python train.py --rope_theta=100000.0 --rope_fraction=0.5 --attn_scale=0.177 --init_std_o=0.0484 --init_std_up=0.0558 --init_std_down=0.0558 --decay_fraction=1.0 --max_steps=5747
Each number is 50 + 10 x the weight over its row's rms, rounded and kept within 0 to 99. Layers, rows and columns count from 0. The size before them is the row's rms in percent of the matrix's.

# down: layer 2 MLP down (transposed), 512x192, rms 0.0559, rows 189-195, columns 64-127
# gate: layer 2 MLP gate, 512x192, rms 0.0568, rows 190-196, columns 64-127
# up: layer 2 MLP up, 512x192, rms 0.0547, rows 190-196, columns 64-127
down189 103:59 38 61 55 41 49 45 46 61 47 41 48 40 50 38 51 39 57 62 55 46 54 72 56 54 37 57 56 58 45 59 61 53 60 50 52 68 49 38 56 38 56 40 40 36 50 64 52 54 41 60 46 41 51 47 53 68 55 49 44 51 38 22 67
gate190 102:59 44 38 40 46 61 46 64 39 55 37 44 52 47 61 56 41 36 38 60 46 31 57 65 44 50 55 62 54 63 37 62 46 41 44 40 47 57 40 53 51 41 49 47 62 58 56 50 32 62 57 45 45 65 35 69 26 56 56 64 44 45 54 54
up190 100:43 46 63 45 37 46 43 50 53 46 43 52 52 50 44 39 30 61 55 31 68 38 48 54 81 50 42 67 36 58 53 50 56 67 46 53 60 54 68 67 34 40 59 66 51 46 58 54 63 45 44 47 65 56 44 36 35 68 46 51 54 62 46 37
down190 098:43 64 61 47 60 50 44 38 48 36 62 67 52 41 62 45 69 51 63 47 42 59 52 26 39 37 64 52 46 40 46 55 55 44 53 39 53 50 64 45 34 47 59 48 51 56 59 50 43 42 72 63 54 48 44 51 45 37 48 41 41 58 71 39
gate191 108:61 47 37 43 34 48 51 52 64 69 56 37 51 40 49 63 69 32 44 60 32 50 72 44 39 40 55 44 61 62 80 47 50 36 43 35 49 41 46 43 60 65 60 65 55 57 43 62 52 48 76 36 43 44 45 57 67 45 49 56 58 56 65 55
up191 109:41 48 48 50 49 60 64 53 46 44 47 31 45 38 37 60 63 52 41 46 41 47 39 51 37 41 23 43 46 48 51 56 43 58 52 55 53 28 50 62 53 68 62 59 33 50 59 47 37 34 60 60 76 52 46 55 60 57 41 33 48 43 49 64
down191 101:37 48 48 44 52 40 55 54 55 48 71 61 47 49 49 49 49 43 55 45 43 60 54 31 65 51 50 56 52 46 66 61 37 57 61 40 62 55 36 63 62 69 46 37 37 64 51 72 53 47 79 54 39 64 53 35 59 59 33 48 47 61 65 54
gate192 098:50 52 30 54 54 47 54 45 37 42 63 37 55 35 50 48 38 36 43 55 54 74 60 42 52 41 24 38 34 52 43 52 40 57 51 71 34 36 44 43 42 68 52 65 42 54 58 50 54 49 34 63 47 42 51 61 42 31 43 48 41 45 46 60
up192 100:50 44 53 49 35 34 52 45 36 30 56 49 61 67 51 42 53 43 55 58 44 58 56 44 46 41 60 32 49 52 46 48 65 50 51 41 62 47 41 68 34 52 43 43 51 43 45 36 62 46 73 44 47 49 45 51 58 60 64 43 56 48 18 44
down192 104:34 28 58 53 49 48 60 42 42 33 66 47 51 50 53 45 41 67 44 51 45 48 42 58 50 59 51 39 41 44 49 44 66 52 46 51 57 46 54 53 40 83 56 41 44 44 52 43 42 33 61 34 36 63 64 58 67 46 57 42 58 59 59 43
gate193 101:29 49 74 57 37 42 34 39 49 45 56 65 48 40 50 47 57 34 63 54 54 53 38 36 51 62 39 48 51 42 45 43 27 59 46 46 41 37 35 46 44 39 43 63 53 41 52 39 73 47 44 65 41 55 40 51 51 62 31 43 26 37 59 53
up193 089:50 37 54 60 63 70 45 51 43 72 24 56 53 37 62 41 50 28 37 59 44 37 50 53 54 50 35 66 45 70 51 55 32 53 55 60 52 44 45 52 47 36 59 49 58 57 46 62 45 45 39 47 58 46 41 47 37 39 50 48 42 61 41 58
down193 101:52 30 24 52 59 69 40 63 53 51 43 56 50 35 39 39 50 54 55 55 46 35 43 28 49 41 38 54 59 60 28 34 47 48 53 59 48 54 43 57 60 25 41 34 49 55 50 43 48 54 45 53 38 39 57 39 51 45 51 53 69 57 58 40
gate194 102:56 29 46 33 41 56 41 47 50 56 40 52 47 55 53 46 39 50 40 47 49 51 70 35 64 38 50 65 74 38 49 38 49 53 52 29 53 32 55 50 46 43 61 58 58 62 62 49 70 46 49 55 51 64 46 66 58 47 53 64 55 57 47 46
up194 105:42 55 45 53 45 40 42 58 69 49 68 38 65 38 53 42 30 50 35 58 48 32 34 67 45 57 48 55 56 57 38 57 60 44 67 50 24 39 51 38 58 47 38 59 54 52 54 42 51 53 43 49 44 59 29 43 40 63 48 58 66 57 63 47
down194 103:43 66 65 60 36 32 57 44 58 52 53 40 37 52 60 51 53 55 34 50 54 48 37 42 39 38 42 37 43 57 63 53 59 59 52 70 50 55 77 51 63 53 57 43 43 48 50 30 41 29 44 37 59 46 41 41 59 55 55 32 49 47 60 48
gate195 085:39 59 41 52 55 48 49 58 29 59 51 52 48 56 69 57 55 40 34 56 53 44 54 73 45 40 62 53 69 53 42 65 45 52 46 62 69 57 52 50 48 70 70 67 44 46 44 37 58 50 61 55 63 46 38 61 53 66 58 50 49 58 52 53
up195 098:69 34 45 72 65 45 45 33 60 39 37 58 65 47 50 49 43 54 44 56 34 46 53 46 56 53 60 39 52 54 59 48 47 37 67 57 57 46 60 56 60 51 38 52 40 62 45 27 63 43 65 47 35 50 54 43 55 56 44 49 35 33 51 58
down195 090:49 54 29 47 51 44 39 56 41 44 30 48 59 53 61 47 41 48 39 34 42 40 40 33 62 45 57 53 74 55 55 78 61 50 70 64 62 60 35 47 62 65 42 67 64 39 41 46 49 54 58 69 62 49 48 36 36 55 48 50 58 53 56 36
gate196 107:39 35 38 20 50 42 47 49 50 55 59 34 61 35 51 40 40 41 46 56 52 46 43 61 45 66 55 29 62 56 40 55 60 29 52 48 45 44 65 54 43 39 55 57 41 55 59 59 47 45 38 52 63 52 30 44 52 34 40 51 45 39 46 27
up196 101:48 71 33 24 44 49 44 62 54 47 47 58 62 37 32 46 34 41 52 37 62 48 60 58 46 51 59 36 50 56 47 52 35 53 46 54 57 33 43 52 55 55 48 60 25 58 57 42 37 61 47 43 54 59 52 47 64 43 62 57 49 37 54 39